Weights of a small transformer language model: vocabulary 1024, learned positions.
Each number is 50 + 15 x the weight over the matrix's rms, rounded and kept within 0 to 99. Layers, rows and columns count from 0.

# down: layer 9 MLP down (transposed), 1280x160, rms 0.0985, rows 152-171, columns 32-63
# up: layer 9 MLP up, 1280x160, rms 0.103, rows 153-172, columns 32-63
down152:69 43 62 64 50 60 27 40 51 66 41 17 55 72 38 69 48 58 85 72 55 66 26 51 66 72 37 38 60 62 44 53
up153:50 84 50 61 54 54 54 44 28 60 50 67 51 83 27 40 64 45 57 55 16 27 68 28 66 43 78 36 35 57 57 46
down153:44 56 59 48 75 37 65 52 65 50 28 44 43 47 55 47 32 08 65 57 48 49 48 63 65 62 55 58 58 29 61 70
up154:60 52 40 34 36 59 44 48 33 37 54 26 29 53 54 12 48 38 67 71 40 25 50 56 28 46 72 28 34 69 59 43
down154:54 68 02 44 83 38 45 47 20 48 60 29 46 64 64 64 64 52 61 85 61 50 65 44 48 55 43 30 66 38 62 43
up155:47 54 57 52 82 60 36 37 50 50 65 42 57 68 64 67 36 42 63 51 47 33 27 22 59 36 60 63 09 55 46 72
down155:54 56 72 60 13 51 76 62 54 43 56 54 29 61 43 51 57 44 51 25 73 42 71 61 47 59 39 24 52 24 61 30
up156:50 35 24 74 69 65 40 52 69 56 59 47 34 46 54 45 77 58 54 42 62 61 43 45 78 50 24 49 34 61 34 75
down156:69 39 46 60 39 43 56 23 35 60 34 71 61 57 52 64 32 31 69 52 33 46 21 59 59 47 59 49 57 39 57 33
up157:64 73 57 42 66 58 67 77 63 46 70 35 58 49 60 22 21 33 30 61 41 37 66 43 21 51 24 67 49 41 47 36
down157:61 52 37 30 61 21 35 53 49 27 21 51 14 57 49 58 83 76 50 54 53 55 40 52 86 64 57 41 25 56 58 65
up158:44 74 38 41 49 57 31 65 50 59 65 47 34 31 49 39 30 24 55 44 71 35 77 34 56 44 45 55 33 49 51 55
down158:44 65 36 50 58 40 53 68 42 29 23 49 46 76 50 50 27 60 63 52 51 73 52 38 26 63 66 37 61 45 43 45
up159:56 69 21 46 67 65 71 68 29 41 51 49 36 72 61 44 31 80 27 84 75 36 40 46 15 51 54 65 28 74 28 53
down159:45 57 48 57 44 40 33 39 59 42 48 59 60 42 39 38 46 45 53 69 31 53 53 50 35 69 37 61 63 36 66 40
up160:75 60 15 60 56 42 57 71 29 56 55 35 28 42 34 39 80 46 63 45 55 29 51 50 52 58 55 54 63 53 67 62
down160:35 51 53 13 45 66 74 60 44 63 54 50 51 50 61 67 61 49 65 62 45 56 53 36 49 45 47 49 55 51 56 65
up161:48 42 33 58 55 64 63 40 40 66 72 18 59 94 32 61 51 50 50 61 43 61 46 94 51 51 67 41 54 54 64 50
down161:18 42 28 54 20 54 36 57 73 62 57 59 43 32 54 61 67 43 59 51 63 51 74 39 80 46 36 37 74 52 66 21
up162:53 34 53 65 72 73 62 36 53 46 59 58 56 51 89 46 42 84 48 52 42 51 44 70 59 55 32 63 32 66 56 43
down162:50 19 53 62 36 71 83 70 27 53 73 36 56 51 16 54 38 36 60 45 62 44 66 33 56 57 39 58 46 43 44 61
up163:52 92 40 77 45 53 49 57 43 45 49 66 59 41 43 09 58 56 33 41 71 54 65 53 73 42 36 54 37 51 68 47
down163:58 38 71 47 14 68 46 67 40 44 29 63 43 69 52 57 40 61 37 47 39 89 56 28 35 45 91 58 66 35 40 32
up164:20 67 43 55 43 78 92 50 37 50 72 52 47 44 39 43 39 71 57 61 36 39 82 38 44 47 50 48 48 62 76 42
down164:31 49 26 64 42 25 41 52 47 50 42 83 71 47 52 55 40 54 50 82 47 23 59 37 48 43 79 52 58 58 61 26
up165:42 57 62 59 62 78 52 43 45 54 37 54 40 68 44 24 18 36 53 15 58 47 81 48 31 82 46 75 36 49 55 57
down165:66 79 55 53 56 53 56 42 39 59 00 76 58 55 34 60 45 46 39 55 59 46 47 56 56 53 50 50 44 30 40 39
up166:29 44 60 64 50 55 67 58 66 55 41 33 37 69 43 56 62 56 64 39 76 51 71 73 62 38 55 32 26 49 54 38
down166:50 49 61 61 26 71 36 54 50 84 43 73 49 68 80 38 38 58 46 57 44 49 31 59 47 31 48 50 51 32 39 44
up167:37 43 54 56 58 45 90 55 62 49 39 37 44 65 43 46 40 44 61 27 51 40 75 56 54 13 46 65 29 46 68 64
down167:53 67 66 62 11 60 35 36 41 56 66 73 58 35 37 71 67 47 25 45 57 70 43 29 47 76 63 34 43 44 21 51
up168:65 63 51 74 40 29 66 36 30 33 86 11 40 48 30 41 33 60 28 41 42 53 54 43 30 78 62 35 39 56 79 53
down168:50 59 59 65 62 41 30 22 74 38 51 50 40 52 49 52 47 42 29 50 69 42 65 50 09 41 34 69 81 56 49 40
up169:57 51 49 47 73 58 30 56 63 63 59 62 52 64 54 42 51 60 46 18 66 84 53 62 71 46 44 62 39 28 59 86
down169:54 45 37 45 60 39 73 66 49 54 75 57 45 31 46 43 45 63 39 70 37 41 29 58 48 51 54 73 55 34 62 39
up170:63 43 55 72 61 35 41 46 68 38 84 28 56 45 85 47 42 69 40 54 03 29 52 55 46 88 33 67 80 47 42 60
down170:55 28 52 64 41 36 18 31 62 19 38 27 38 21 63 49 45 40 40 77 65 38 39 41 70 56 56 48 42 57 44 48
up171:52 69 49 49 49 46 42 50 47 42 53 65 46 32 71 40 62 70 68 58 56 65 71 31 59 42 48 40 50 22 46 43
down171:62 62 66 79 37 25 58 65 50 44 49 44 71 72 66 62 33 51 48 65 40 60 34 70 30 67 49 31 47 34 62 54
up172:66 54 56 55 49 60 41 60 72 60 37 54 42 50 50 44 55 75 29 33 20 51 62 48 48 40 46 50 21 32 67 60